python train.py --vocab_size=4263 --hidden_act="geglu" --qk_norm=false --bias="none" --init_std_qkv=0.0247 --init_out_by_depth=true --init_mimetic=0.7 --optimizer="soap_variant" --beta1=0.95 --decay_fraction=0.873 --doc_mask=false --train_tokens=1301000000
Each number is 128 + 24 x the weight over its row's rms, rounded and kept within 0 to 255. Layers, rows and columns count from 0. Numbers have three digits each. The size before them is the row's rms in percent of the matrix's.

# layer 6 attention key, 384x384, rms 0.0818, rows 131-239, columns 128-255
117:130127101161157168070107123132096139122116113130150149160109098149151107117156100147112133103106150169120131125118139104128119172154133147121150108146106131121156088139092111162108128127154142129147122074113139099138140086108090122086099142119136155119121119122150118126147130163142078156167101147158132186173131127154084102119119167119148142110120136071150147160147132102162118122106
121:083123128088139103136101146110119096121175141100097176113084113090108118155139097134093123149129172152067146105066097086112137119158141145149100125106123137123154126142093131105128156152100206137146143158132210078163158105121076129145136139114108120154101140112106126107116095126096123130131133123153106139150135094069112149082103106132123142141113135109106126152146119186084115153105
119:122085130151103128122122097175149110100121118119132105179128090139105136151098140148154118124122105151130124157120180103162110134144133098090131169120151118136155185154167132067162147160145132141140113160120111174128099114141146124113142124151119165116099166157116121133153149137094163101098120116120122160128094130130135148142158130147132141135129138108197184128115119165107104096136
118:111117118168118119159110152165129133115129133140107141107131118095088133104136104117132121116147097150118130167154133157127116142132137097146171117120139129135138097096120122080125124102112122148135094133115139103115122117174128100159132115147162088134124098094157149145162100143131138114094171103153121129160119134107135169091092117108110137115101145085154112122121147105101144126128
117:115155122149126113127166135172076139149110140130144115141092150131129128103108185133119135140133122112142122139070151116123101129139138132109118142101153109099170166136110121105135151142096119148100095130140147163129143128093113131170141121144110130136136139124107143144102123163162139136151140181152098150099121139113038148130137183127131122121150172118155146106185141109158138118147
118:127172107149129107106115131127130111115112099109158106158115160129111142127103107121155093150103105133090139113193089068133079137089158120107087125124130172186116137109121107147101085088081113172115095128142126104149152113131122110121165117119135136109105090124120116126127059127140138107109101132111093133097121152102083101121175090112111152156157174144124111121098131130128111069149
123:155100129104174132180156135113104125150129173125138134140148112078111165097098131144162106098098104092112137127110114156133107144141086120142086093135079142126119121154134111121110171132089125125117131146117114125167136169137108116114133084148111132156130129175133116122130142096103136121159148111150101149137109131131122127146138156115116101120115121076091155085073073163103177176151
113:143137140116113115124112150078125159122135088143110126119108158079101134122126089100109085161155114128150140150117120109100108137130169151098151063133100130122110120134140138128118165108178110136179111159165109105140135124159144148137191115139132082094138125141142132149123142140103128153148162096116141180146108119102124080130143128074142107171090142158129097134121134105136151124130
122:130088110127143121128139192104130105092125131127158087146093138109141111106107136127139155139099158136091140151115103169113143146141110068102160120139170117138133130118132153139183126149119086128126132115116124130114114126171084139133108115149126125143158096135131137170103081127148120119125116128095094127142092155134135132178119174106146135132125124107133150176175137124113132119137
117:153137118146101114104147131144114148130103132073118121105106111129113106111126147133089137142130123126097108090129144137157097155171115137082113100106100090128120131128111123146117130131162176086153131140161077086117167092114108138129107145101137128159168142085108108145113142155148153132133079120111171103099162098090166151134106145147142135111187110095127137138124093076128111098127
121:127124117079093151147119146142173117127138143130112099138131124142119106146124143137139076095152112145122065129189167137122105159146114144099142098119117108113091100100119123129105156139070159120152155173115107121122163069110121094121129135133125157107123154127123155088128131121127143137109116155121113127146116158162140121141120110133124138134098143190140088089130118108126137088127
110:115129144120122145117094150138122093152078147136119078093103191130121131172113110136122149119122122130170176169071123141100119145144121135143129148148138161120103150124096115167100079100145114160094138163136117149129170099158139139088146106145130141111110148158090138146202108111105093151099098146119093152104119096105147136126117084169151133100133110132101152112118134127141130097111
114:131142124128152096136152103112142094151157157150118122150142153106113133160098049134083156149158078170138130083151095141117112163143095173148123136105130126136109124162077130117122100151112165104120123125097124137123164112172189139172112140159141133117169144109095116080113162115123098145133150179115101136134139139136174115129152137136116128143141104136114106147121112126112122149187
082:131156110125151118138103131132160114120128102129138154120123136094145109103167149095111135110156150172101164143133140119090131158149151099147169176112125116117095080141134197124125101121147144112155105134152123118155112134162135108133140151116108150128118118116158115115068087169117157131132128124116140140123128168133107113163129086106143118171126120161137109150136131149114124109097
080:139125151142088132187094095087140117100148138139118133169118146113134139123168128114133102139088081113123152134107145116164131075113138102165124110134113121157112099114146111134136125144177143119103110143098121129165163186094105167079133180079135130144122096131114148124100110119124134111121119104088113167076110100113105166108123158111101149092101115139156112148128144130087138152139
084:132114124132099125154119106097162115127159107159125110108118112150153166127136135116120094109120079127112138115112117118118120111141135134119126140166117142128131145093125141156100091127086127115113121127155138114084131147089149157120137121107088126109143144152133171119176170139111153144134109114086133094108133123137145192118136169114122140145156178123097139131110156151089185111151
090:136135127139149153137110128129149112151099142143105107139108110128142151147148126128109128134156170114151139148140131145171101144120138144113061149156137138104108090122150098093137115150140139160098118145177124134133156133083104102103109113122129168114166128127126153132121143133118167143121133082085125121110111132173167112117145112102155136189111135108112094126112136125149165130133
085:108116083170128086093141098114117152112102121156156147107142148060140162088165125107127107117097128114113149090137103111138124115133103148162060139119158141173102133102122122147091154119133106143077159115152124151146145103132151147080129083125127099138153112126089152164120146149183155123133132055121139114129111093130148132087092097110097098120136139109161080148113146121114150125101
078:110110141134156098099124156107105136181137157092099138095107092156130131118106119123066096147132107113116134122141146110163149148126090142114108136118112127120096143126137107115119143120133130115196118125139122134134134124099091145135113121109119123083162162103163129165132151108143126081149126118101132137123151152107121110096112126103183118154117095087140146144130083086147163092128
091:160186149118141128113109088131138114151127154130136119141085084209123118133181086148156142104125127103112148117144135133154170095099107126155085167129147125094145075134140195122125150139102135155092127111136131091118155122143128099155152126102123130115129142118137144122096133142122109167103094141135144121125185122142110126122121090153108120124103128129144125143132146111119143124117
082:130086127124105119132065111125097122105116136082154126131124112123050075154113148096128131133131108114126150131111145096120131157143117150135168154164116133117156133122147114116109124121138133100136109145137146112173133152141105153146123144119080158140105112097195148144092156131105126122102133143095125133085131108112127148111146140123142142106138102178170148164157097157135076088126
084:130124115121126116106157187147108113101138143106098186131142115129128167130113109086129091144110108108107107148129113132123089154171104128133121090092143126097104098104124156110106114119099116112111134109091110147139134130118132135083168127150092129111120149119138167129126162127136113121150089098113146114128155177094088159131155109144153091103150109136118144113125135157097108118174
083:128109090150102158126134060074139094124133110141101109111084065130122172147092118148168104116111117154125139161153127125115125104125141104140134128118147124150102131110146170124145126167126123152146143083163106144158136164144090118123127151107131101116101105124136113123117128123121098064148130134175174148136135137112180143149143178124090118144113122138114157084147108087174133140159
084:114109170122142135123153157122133139146109140146187118176089142123154129096143098165103112128118143127112159155084135157107137146093122165158096099128148108077142117104129165151150080096150133120123148137144121116181178119125165074112133109113130155131138109128151143107118127147117116132129150139132151142147061105099123090140128105089119128118131109080141148132165088175138128145111
086:111129073164138162108141143138157098109170116141154124111116121134129128122072084162123125141156096158126149119108151145115085139119157128095140155136129164146173126121138151126129119112121100073125123140130151124078139128105100151109128155150152100091126097084168090123128134086117134144137134156135132116113129101138111150112117120181142114162155116136145122119095108135106146130168
090:109090117137127060139168086123134152135104135122114171064157150155129138147170116105114138093108149096157118132136130131116149144157124124127170174115115121113133146140129122132109123118126113121167111125113122115124064165136124171162127137152137114161130129116152129150152129106122175183135121178119079140134108152141126122125126195130099129136155123127126129130116117155137138107096
090:118142147131125136084139142184123133130129127156154146090112108111127111121129155177088100119134129130142124093135150099114082135126174166124067083085122138172136174175117120126141084100173143110111110151153109150131123099134119139126098172176133120112162097149121135110125138147114091124132146115120110142166140172129159160140107106119189131189139136142172087115126138098113132121108
092:155149130155096154134097139144143111136111137087099092126127125127136172122110162148137140080151157158143176158095155122111092140146136107142142178119108165117098092157150116123118130167144157124132114142093168114102112115111093110130128137109175134102102102138143099129111133126116144163193151160156161120120167112109135130109177138118128152167135132128118141134116124107131114127116
094:099125068125116149119103156129170131140117139160146117075140109134176119165141152123133147119138147122115127137131141137142116141123130124148127128130129136124097114115131157151098108131125130129176162114112102143078067133097110153110165088128104140110161139118096101143107106115108099116107117118140103165098149145139105117149129132121095166172127125238101152175112101134112105126127
096:183137135189153130129167092117132111127106145122165077157141117144131117130113124123119104153114122138151166137154161135164143101117141121099150112167124157142121158183138129081127137134126118124136111150097150055122122112096113099120143160135118110124121114100135151146175154115141133146092110109158156146128156092150103173116089170155141136157138134117159125162154104160149091130114
095:164106124122135147144147138134134081185083130137164106127117128127114112126159124115102134112151103173129147083144043159129139168133133105147130117159139146140120108068152158121126104128131120165119185101144084116148153140119171142105128117151088134111176142171124145105146094150086150104108130137121149118132122144130101164164067114108087141128076181141138136137134177133098120128114
099:140134138142122091074127117117123167137093120115122128118156102140147088179141131154121129067110157122110149127111102094115151144160104128130147130130126096122107098128126100147094096205134099113165169090139170112114136151123149099123083161110136181138168119125142109123103100093104140112156135141147112121135112103122147129133111147129121124141130159110126135164105144093128091146109
106:141160115171137128138089121127137137129113121148111171169140127112121143095104100111080140140176131150139110114144110110152092122133124135119124128139123111117089137098066128137122123131173126096159088169134128167116154150126148075129122146161131127092172108136141118134072122114137118163132125114133125180117151166103135096123111080124150123155111122172110142140122140080105100143152
100:151130123091128151110110134126129159140126135141121117167153130170142168118086113158116114129122113128110169138123124112122099128135144107132146163144125103121103118106082153139133107129145106151112119153151113139160093083149131130158107138125144104167115138147078102153185132091144147149138141101089110098164116153131116160144130148155111085120110116134101128105140173100125159139158
100:189136100125147158128144103133098107158120123112140120174100117121152128116128133157153122109101149149122115140118116145131135156141158100114115119102154119126153106099103150142145172124128132139139160124107105144116132116132109123136117134088140116121138119131148172127137113097134164141155090113098119144150134122100111112140148123157138107121120120157121108114141165158144119111168
106:095099116107113172116167090121137121102094102111104132133112148095131123130117147118094128151161135168115120154140106096168095124163160157121104085132170152158114123106113202153121112097159130131160140111170122111154136079110157146139119123120135116090168115106161106112125115147139092179119130091130116145094104157107125145105128087158117125093127102147072110117140106084086106131156
103:156133109145162127103132122119089096110107107121140153115157152116116123165124140134131147089145153124118105130132114102138132127157107131157143116107121091116148110182091154107116122149099145109131132104141101101120185142123147162152091134147112129103157111115150156138150100118146108102127145124133131164133079141131127124128108123118147123134140177135137104136136094128106141103126
120:117170134133089120137122131167146098121109180098075151118151164130124143133103130159164140146121136150157128114120120118105113116105111067133147149124099101099141159169099133139108153120125126112147127160089103145147137110091118127141098140073132101151133131126120134144106150126143109169148131132125150127139153116104135129134173149131144107088115082149212147113181134109129148099139
107:139147148123125123161117176086110093107133139101140104095152118149096127116097093119109184130122160126130116163125096158103132082103107106128061144114104144127136118130135169163135175129114121069156113156143125158099135134152159148122149132084105129167111124108081143106140118171137120121108139103108134082102123098130119096096154073146146177131178123124129138128171124149128107155129
112:092108141151154116092135159107139117206132116155129134140091126122155109147100127128124130172138165155137123152144138092104055143136108082130142152112104157111133150155162159179147111143179160131109158128104122093148072171119108082133155155128115150136138107132098142115134130126108092172104137118135101145117160129170133134148109178140114151106122080120105095132131098150137106143100
117:123132161149113136113089072100158137143128188158121142139110166119124112117157127106164139150118179138126171120177105110115199118119125080133154106104092127123111123134128132143149108164124130140104154135150144128078152150120111147121111083109108139138161167156126099093134145121139094153122151123133104140096130125153142139116169160167082102159102183107130140103122075148111098120136
117:142121170156105158134121131123119118137096101085143121103097139096122131103152150113124109158142133158125091142169139172142109117136109141181121165140152063119156149136119105131146147092120136133127130135128113119121119129123116155144116125081081157143131112088146126081126129159147127105145126201096153116144109099164102124095093133126085124127134170095155160106142150144144166134142
124:140176107115081113121135129140081139130134153145143122153115150133125151093088151116140086149129107093117076103118111154141092098130139116148119113127107107115136120111071116145137155157126130085166110105107113166124110110129140119166133127142138178112182113155098169122129173186099113109149147166140106085137127151088112104112154126143122124127127160118112157117117154094114135139103
120:090146106143166086102122142174120119121116109130104089126135092087107147144140147132136133167115111170151119149130152134093130150120082113146113149153107143115121110177123170087128100135158123114170143136145163108137102142131118156093109141151144110106123130114128155146143111147175088107124137149173129091186085145165138121100147167126117118138123057129112144150152124126136140112113
108:123127080205133165156169121117115134134101127125173124143119153130120103121138174119139144085148177079175158163104124109129057110107150102099094147169158157125135096118134111125132128131129123123107150133121125155108110139138151133107129158133148119122140134123155136101103096118068151148131154149088132156142103189117127120128092136158068164144120126110116138098145122147170143105073
119:119131094122119140114131109158143118135108117135121094207092199157149124102124143149111152136089119139126108095158109123120133139092072126106149144152129099156122130114142094165102119131154113140100146144167103118131132129113103094154144114138112114072107145146147082103097090091108126139137166090127124156145140145121145103141160115164124132101130113162153138089117144136100101131152
108:101136141160098170136105105107158096121171102104152150141113160120128136122109156103118189161122134122156174112135137108098107162155115132119095081107156128117170103123122136139081136101115166157103158102152098139095168110156116111138121163157093125128192133081148107073151136114162114129146132125155105131130095111133141137124118103137129125120115131142142118110131117150104171121112
116:132114165151101111106111137137154112147155119160106117155105152124155083159156128101112120117134149115154096147162125080102130131116140097125113080137129111122166102136158162109149151083173155124139112128145131153092095117103115151125132149112112124132153157144177147118113121104142159122138142111067092135121051160103112111127148148132126154154133114120142113132106144132123136091159
118:094104122112098155138109130157164151180062158160129133131160118122143123116149078123146145140099146153129111140184161129137113109108101057081099075158144144104110104131117127125113122137133101155136160117165124150113097105151096171107106134134132137153111163145141162139140115150090105061137133116100123137115117131133136115125130153083126159117153146108163123100154122132112174123093
117:101109158099136177167158139078135076075139119110119128144127117135177162099172131100154108160115133138105068111148141148091087107123127134109120126157119127130143111133081122126197159131130121153164174140119129078133133142150158124115132174148125133142124066136175111110084109133108093131142109127141071181138148141142131117102090107154118155134128137113135133139146150100154159141148
120:118119159144127153108153140108125147144107173083127163132112142123072136134157110098137136149124136150149139161167120137150131110110118117124102127085098112148119119121154169125129125071147099112064133109100109105134121111116111107115140149114148133105124128136130175166145111121119106147121138158158134130096126117113101167117117127175136163083117140149107144117127159157146142110200
118:085132173116148094138108071108164131119133118107149163141098086116099119131173164146132130122117093169173135116128145136128110147127106137099107116188105099118071085142143115127112162143155129126183171132163111126116130127105117139163093123136112147073156114165115146138144126145126112160136112160126118138141155111149139124110143167107139118124134130130135139137120092105124128144136
118:168133104185104128098089063136171134151132137183162137137144158145157108096100136090120139132131161124141152150146147114137159080162117142139151140137140143136129153136145124145130120142127096093120134118116081129102122144109148099080176163106156128143162144091086109133101175137128140118138112151156141192124174105132124099117122134095105106152104088144139123141110116059147118128124
122:152141124130101103100126126113122104129111132123122105119122132112142102134151121128141126133076104105169125125153121131165173122106083119171148128125153125127135077112110131184142166102148162119120168163189075144138069126124153113131133129126125148149130142160142141126140104128094114141098096131092132151134113152126112097127156141103114125125120132130153148124161075113130110108069
116:132134128082107085140116124130150144150101110101112172107143136125103142088174138156102158105094135150150140144134086106137127101162127092156142170154154137100132129128139171131150122110105126095145151127104085082114104099116135132139084115158144142163108198101100101172125110134143126145113075152167121086140182146203136123074153131092116130154113147126114103091149177122097155128088
120:130162110139115135138131120166141122146126076103138129156127132098115125134114161140091135133173101125116098112116176109130158164133174107155147115117122111134127110157133114143145101130188094063148098122103115116153134145168165123101150075112150091115148105111125084112122152120102076171133090132151178153157135181136147118142109134151169131088125122157135155104121134126156168102127
118:123153144159132140119129142139161144121126145130158120148112102140089144103136143089109110202127093128128109072108108119130116065140144158107196151148125122115119140132137107153109133113074106113112171078131147127122127135140155148148140114155101152100119114116132136137117141145136113088096157103125101160157103170091148148093120125064108133163159125138154147098112154126132094122141
118:128101139159120138114120119138116155104114123116110150101091086113111159129138126172131165149145122138142041083125121113152120141106132167093138137083094149144124116146128121139162104121161160120155119118106093120146110120170150113135154191120113087128112145138171128091131149128138130142140090139179113128136143138136109120113140147112090156105147118118125134141115111168148159122114
115:128122105123089150151155091142100119145115166105098134105131119115136094118145122122154091118160085156152136134116109127161119132136102143161136080138113138105109159133110135167187130139109114084139101087119130121142117125101141120112169099104147125125123124145158175109153113116152134070116136134115144098136141106149145137128146113166108171105118177157145117132112146143130105153116
113:148091105120157107125122139122141131080113148104142134138096127126137130148113125147091121141107154086130127104134134099137187104134124126131106161124185150115123158135142124138128062145091103109178147143139123156161107164113140132142156147146099132118141086110141112154108110113121115131153156138082137170132150157095147163144129141152157138120094105132124108129098127121099085147128
123:128126132182136156118114165089150159073109106156120076126118121148119110151091108127083111150139120125138208155167115093155115134110149136153128110075149104110139163145126120124134137118156138129120129103153111142145090113157091122189149149113137107126159114144092115090120133077130116102133097145117125133164169128077123169105140128113136113175121111143125150131128116098171096129123
061:123120111121151114143133104155113116136137084114122126135148107102164110116115089124129048105088131158139160114108086120139156126141102124137143171117115133147128114159122112159111163140177114138093107132122150163181170099135107091147120136128130186140119105128148162124130108142105119156119148129087122108106151138088145174093109108164110137156090097100161131083098141135155138129068
073:138077133141117149133118121113149124133118112145150124139096164124102109136098098131135110133156111126126099119134152061114122128173133105129133118116128145111130157124148140123144125148119117128172143134118111127113146133125112132121070123132136073141125161116075145097111110156169150130152121109116142141141178141127141120138144129124138111112182144112081136145155113133129101120142
080:093113126178142146101124133153140140109116114125158127151110131130172101147128102113132080128127127208140126098127109094133134133128125122134134125154091123140116124166148155155124169113128126149084119143095123138185146114133113134154117170130104114137131090123156172144142112146166103157127143106066117129136150131082134153108099119138128166139109086154162115104152140112110112126089
073:116111126086102088136116122145099084148121137106104149076122140109104130163147104151110104151126150105109083132154088127198146129102155115129136177143157195143128168108108110140114128114163129110153118133113125157120179107145144065117160121130115142119142159172111136112127079113096126142165149121117118117146139135131123130061147145131102158165094126085115119125147104173150107123100
078:087106097131144161126130104122117096131102095152139093153120121174099066137136178157115122096145112102124107135124191127138095127112120116143133083104122140117150155112121125092146134147109109145150127123096114140090152125114098142125091139163148149119126173153109082147157109150152139101181088097126149148121137111118135143155093111127171090075129128112141139131175094150109104165134
078:113131105124120074135133174113097119143159126122107131109120117134140153146147160085093156160111134152125092118132140147107112130129143107101145120124059096103157169143124163103122103129110135108163097088137110100108117146097166141122121118149140094129117129129129148167127100116087119113130118093136167072132108128139091093131163132098158129134171106128079114127152128122121195086128
075:098146149141134180134125092096128140149152200079105113120117176142101135141125091134140134082160123105099142142145139139121105087148104143149103126128050106162158131132104092107173128138166107128159135114153149124114135115100153100143106167109157103107114150123154173104141110111133128125136140156144105116132093136182134126160129147112130095124114144144124184102142126139115114136147
075:144136153145149087123136129111144121146126133129140058131129104144136098132132167118143068146132137113127171099131131136117105150106109141116129105123154137152110160138172138111134138111117111122146096189144122119153106150138114134144101189106161111091150149165106143143088127133119145143113194155107128148153166115145087115137105145130113163143095065175099148159094095131150158124115
077:111112143120158118142095147139123088138151155131129164152145172090145154082093093107148108128133114113159160150103119145203156137114149129148126129142077175131168141124097151113133110119131127117136143123170157132114175088105124137104130142160175147124185132168140112145126113068154110140131160158137120100146149143129113155096164075115134126147113111112163132114142121130116113150187
081:091078128104177110137138144127124136112106092138117139120112180136120121161109087128124115094078152145080124112146117134146088151133116121203079153121119116172104139143094159161129119114138167133100147101086104142127108158140133131098179128125123176117067132119139104141114154111150141123102118089135133109159126126114105090099133124153110116121120072183125143124135168183123158151146
075:130115129109150111102144110090110132162137113126081169101107140111101137122129099149122166174158149106103141169122168156127134157124149124147095129154144140088136102145093136129121108123147111129162127116101169137101129099154115124153108102134131130102118140081123113142182140148093149092133118140136100105075121125148149072097124143154156123153133140141117102114124095116145103147115
070:111133112104125099108149095132160115180115134160168126140160136080136112104127125070134109118115119113151152104168071120128113151168135128139133123107116120144110112131108106086113122137131126125121111092149077134117130128099106140128151134148156097102114154088158134163120171115113138180127112131110133113117106100154151134106136129127158162131120082093137116085109115130117124164094
075:156122125080101098139150116144145130117119111159119137113141106130113145107139127112093093140140147108119122121124138132150104123096136163120126115111113131174119121129183086137156154096098159114094138136150115132128134134134142134135158037145132125105076076115138112151155100130156109140105134123166124157084153092156088101134157140115129127082149149154118127103103120142114124099135
077:142104143140133122126103127090131133156148149183127105124097099144161104134140132098140190150133145095081132110119152148097116138157156112088158190113086148163137130122143113133180095101143154165094124099094091109161089135130087149115089153116154136105127142171146170082162087128107112129134163134154086159099106110162132133095138091132161111113138101195122116113145125149130155124130
079:126144124126153133107118121117125145123117162105145143119143147090107123074150159127118117185136128106110121134121138116125109138086104099103107174166133187103139154133107180158149106136113125184150174071068131120124129171131142166123134147137118134127157117141117181143160124163144083124104157123083131123097128103100144114109106123119154111149137134151124071160161139154156137127141
076:083096119132151134149114129103116130155126138110111109128132177155133094139139119077145198162123127138142134102155160154121094105174101133148116128152131147133078119126136078078123115118151100135125131111103147141110108151088139196121129086116112083138082164145148139144122119126116167121115128127099138114127114120148103156110104163159157103144092122155152140099137172091149105153113
072:068117128203131123132184178098170106163107105100146104119139145162105110142177067127149131100159098127122113078151128134133135105126158115125159129069154151092095084136115157135153119130154122113125099153153128123143147125138131120109161150141088156156140109126151117078101126136102129167167129102162140163105165105129124113132095170111152134102139123159141112151166142127117128117090
071:092155159104135116112188147123136121157145135074127099128133140084092135182106138141116117120112126133083155125138123092166094143123119121129138117146107155136096126141132183119149118152098144084134116125129113125157126104143104138116111133133186098183146093123161144167145111132127141146085113161090149137122143176108144122144130115129083169152119171154126156125145144135134128109116
074:076112102158147146121116127136101142145118148116152128154131164127105128180100144132097116095157141127133107126164106075117053125137132167122139130121118193133152118104114145122094116129116117122106099134126154131115136129124112115128136113112118109141118110147123085151114116117135138141122105162147179181141093162081107138107117148130119103134107111119109160117175134118115145130140
073:131126116106138105121111143140109126133139111119088095111073130122160121128162131126125092139117121107104112073085150126088117154097126116164121113148100199140118101169114138145085134110118155152115118140134103135091158083144111128122156158095090133159128140122127130127114084162102149155080147148119164142109114176128140119137112173119109133116111150110136143117101113187102114126154
079:153119143083119130092145115151156150120110114099117114131113163113105131167123152146106124140087139136164142118172117158135113120112111123171162145080157140128135103138130137134102150109127132108128146129166155168112159113147092096128139100096116117155122124127159109126068151200119133104136096082088147116101122141076079114122114107120083138091096140132105123167155142067145145105133
076:134159127130098172114144104120172143144134124120129122080136123163123106125154183100119149158156125131106119119195121159146144107157141123070187095148127092140136124108120127169168086131122126130123119155122125136135139168157126131111139116126097082107103147120128150153083098086120135100124141125135176133128111077123120116109107140105086175161141095146115114157165056132142129106144
073:120155101152133187149128120156108138144118098114146128138134170119121119126134144165138113126108141105130147093125086109110162154110146133141094136171144117127120174092156139138170089135122149128104135169132140142161144104124115142137152128159163149106078116145138116109157117154163173105099092164121166126110140126089078133155114138154131108121091149107116084131112140110154157128114
073:110115140130087139119119082124066149111114131131109132142147125170123142119093126097111151133162149131112146150137113153171199107135097143109114101115154099131115131114126118164096111140144150130138133109134168153110067152165124108140097123182176108118119116133113134127108120183122126141142096130136159109104139125137155142119112138138104103076102132125091142098150137113118088093126
077:120164126137124122113080160098110140122172164129176143124108137127124125141126104116112128114149125196099120149088142118148129156115111136140118151134143144148137134113119107163152133103105097113143142088133137126158107129128160130158166128111114151134127162090150132145147125104123125142088105189122123130136171118133136139104162122093155137121106112115164158167083098184137149116091
073:104170104122118158144135117101083125118132114176116131134126143168101123077124117128151129112114092144106121086166120111170122110128171146152154160132159117116166128133080145120144108136150113105139112147085156104124125136170126146118125141159192126136143099099131098121209111151077112101120123126103075140142122119125137128144149144182177127131075126171127158132093125134103110138146
075:160156113108170135118139145127138083131085105119161109155108053130140150138152180132149124138124128099094140078145102131166120131136148082097126136099137107113099135169151153114131092133112148142114103133159142125156142126139134086089131122125111162117120112138199111133183147116170109118130132147139141144104112114142149137136113176129122139138112110153149101091124116099172131101153
074:159103111128117137134127173103132136119149079115120102130095129123161128128134117140118205181131169094135089158135156106127166139093133144062112189110090125146125133118098148103096124116095131101115139162161072131128119103154163125104140140117120105182153128138123102144161191133135116105129104093118183106092106135116149155136172169159132109143119131132125155096145123168116097105110
077:133123133103148133147121137140130152176139124147144110131143126139171135112133078121094110136146144123127092093101165067098197166140107119135135102092110141153126159136108146124158109177125143154105113124126117092151120130089105136127138091087133127118125128119172115138148128167108126106115111164156127134099107126164130114080115071118131112154160099126116163171105119137104140107084
082:116100123135160128161108128099085148118128110088115135107119092071143115123085156098136094098139133112164112129089116132105134106139115152113115147127161123109109150139155074129100107149147136171146154131117106092136123082094102130104124118135076118100096117141146121101118108140109101142143166117124119175089160153170158126113170141164147134117124144151142139144104128132115167162156
078:107138085109128118159147154139131130114140124123078140119116149105143123129129134109147142145093136105129110156086142127155159147121148152129161193111136110129133192105152155145131170117123133120169112098129163132080133079164093123149137144091129083113128126108138144181145152143078162102159100130106152132161107114124141098123133133088111142168138083132111140120141169130149115166175
071:103122104144153132087101117131131139092129092136150110190129135123129172133131148143101139142110102151113146123130131149124139156170168165113134120089122080132156166121169077092117133093146136128109129139126142153114117148090171138173095123129120099145147135114092119159178110109128146115084162103143105161139128103148148106098122118117138105154096160119131168129165124123125127168164
073:130113164131110141117163114151147139128148111121163150124132118123166129138117113162123108130117107120134133111132097098111217129114118113120140115126172115097126119117143144164125172139122129102166108099092132117137124146158131149138140150119137108156129105132142145127120099130129127124128133119128113105154169133130085127071142119153099130164130133166134135122113071094107123113131
072:156123087158177156095133094114152134113171129147144141120154108148110112145141144105103126116108132110121129153170096157142150140101151110129105133134119111128119117105183111122117133112125138136129135129141132115107136122139139125154100120138144106146090130133087139147125162128179169137125144106151159103080094117103129117097093145163151107130119126167101143114108099138121129094148
074:095157127100101155120117148157164143128131092081128129102139112103159174148124097114110112121116078129118108123146125122125095143149132108152097135101132141145113131138112075138132158163141146126101165131117110144170117151149124124133092102102185112082147129121128114154141173193133173107163128081137145145205138127124136108172129136138087126104104150104125127142151105129143111141136
077:138124141129137125151109151103101134093138113105120111143103116131136121143144139108127093117114076094147119118154161109126151129179144092110128118144125130108132120151105107108167140162108118135157082102144161066145108144109124127108121130160093131116158158124100094111139147126099111091167178107084167128103134119120158141084107129110181079138156140118109146095153117117103127139168
079:115150141159073159085129141115122101093108105158114114145166127115131153133157070106111133115144120121139158096187098099130114126134079149113119169171174133144110143149143091132176130140126143136126098141125176127140111121091109109125111148129129163138103129129184125117140103119157112174131157135116082141111115153157125152109121142128125123099115124150126123146130108124145142151152
076:108101090129114135095113152156077127159156144175105106114175118109106143133135125132171131167115136115131127102103130136159133140091145087123098131149149087131130147131157103142111116149106123191142085118126137141148173124140154103102145086149161094152093119148113139128119185117148146137063183103154117110107131142091106146110106138095130138120095108143163154151134126104149120109117
077:115114134122143149151183133146115149114156118123160123163123124116077137129120121158107062153117158126155137122160102112174136096100098189137144127123132122129090111155130107129118121128163151110166140143135137151176119114118166095122174117112139150176118130107133074170110114139069158152099166140131153137141157112111109160093127114139132148119107077085110145097131128138159106123129
076:138123112130112129115105105174125123064107148109123107106112134132127137144101133162134149116115143117124100096129117129144163116144140094158090156126095102148105148156175097134114175098158137145112145099079135144158134109151105142128158158110147150121125138139162088128103138166144134121117154093107119143138138128076106121070144111131101156101110110072129168147121170154167078105136
076:159128141128134170123135126133108146177132150140138131152121100197141123124115143150126131109128106163138117128123152133154151145120156151134094130100158109156143128078130117114171130165148130143110113132144128096137134106089131104141113126165115120117133138138105121121118144115122116099106141123101115146149130124103156127093111103124135131139123134146157103153156128146120140094097
074:110120129058105142146158148117146140109124125099106172113132095156131143136139108142100092139162163102113129130096154121126105166145174115097150119127106113120130141089150157184123122120124140132103171132151147086193121127122164112118076172122175142154114152150145144163128114130127129159128121148097182139122157072118149153129116133153101134131083126155085167112132123102082099086140
074:123125098149159089145136137123074166146137136129101144118125143116138121126137115120124148132111124089126207147134107150105112105166156076152123093180110120116142146091125140127116148148128147107168165155152137133119148136131167130170142131126127181114168062113120158172112129239135169132132132094137118154178135114107130138115113064102169136125098092127118129154107156120156137102142
071:130103162131133116128075114117129182097119114124131103172115139098135131162139106107057115105121147192144147141126141140111120125116146124151112180152201126139115146105138123101115130136124116132133128121107131130130152182120090131111173144116174095117101133108140162129100165149112141119111104118148128134149153118125106115148099124152101149152151094153084133153126144137128053121167
078:146132105155143096125127087100145165145140168115115138088136104102138129127145088117141120136136129115171113115127156091169117116154183083136126101117129189154158149150177101137116100131136151163140097145099161070097135133110119142099123221148114144129149145167148098121150160120115141124118133131117098121130133167134126121158127154129133144125139108173092144144163139131150155114143
078:101143104094113147106127137116102122122151121149119109183146133121114173130069150111130119161104102063120095111121158106128129152131168103143083145146103128126133145093147099090104150120116101164159117133137095086163135125089097121092069100121143128097103138131127112101144104154099130117112151099146126134149111180159155118136127148100118138142146149090154121122092094113121135100118
077:131123144111127117122166124107174147185104137132121111092154090151149137099144125127161146133085147091118114077119099107162139110124109083156135102165153122095137122093096103123123166128141132142126121122134158151155170136117165141162115109147131189131111108128110095120118131116130156141062173155084127112139132102144101110115165137154099117085127118137123171101125153146109144159151
079:092144138137109120096114164141122123126130136126125127111125140089133088139118120150141108167129151153170124087071098142134122115142094065114142096068174129132106151101163130152121143116115110120146110152109126118133172101156140131146155123142093128110118111128123138174151138164138164131131096133112124118106091126140105151097175127101094137124099127179133081128137120147156075153099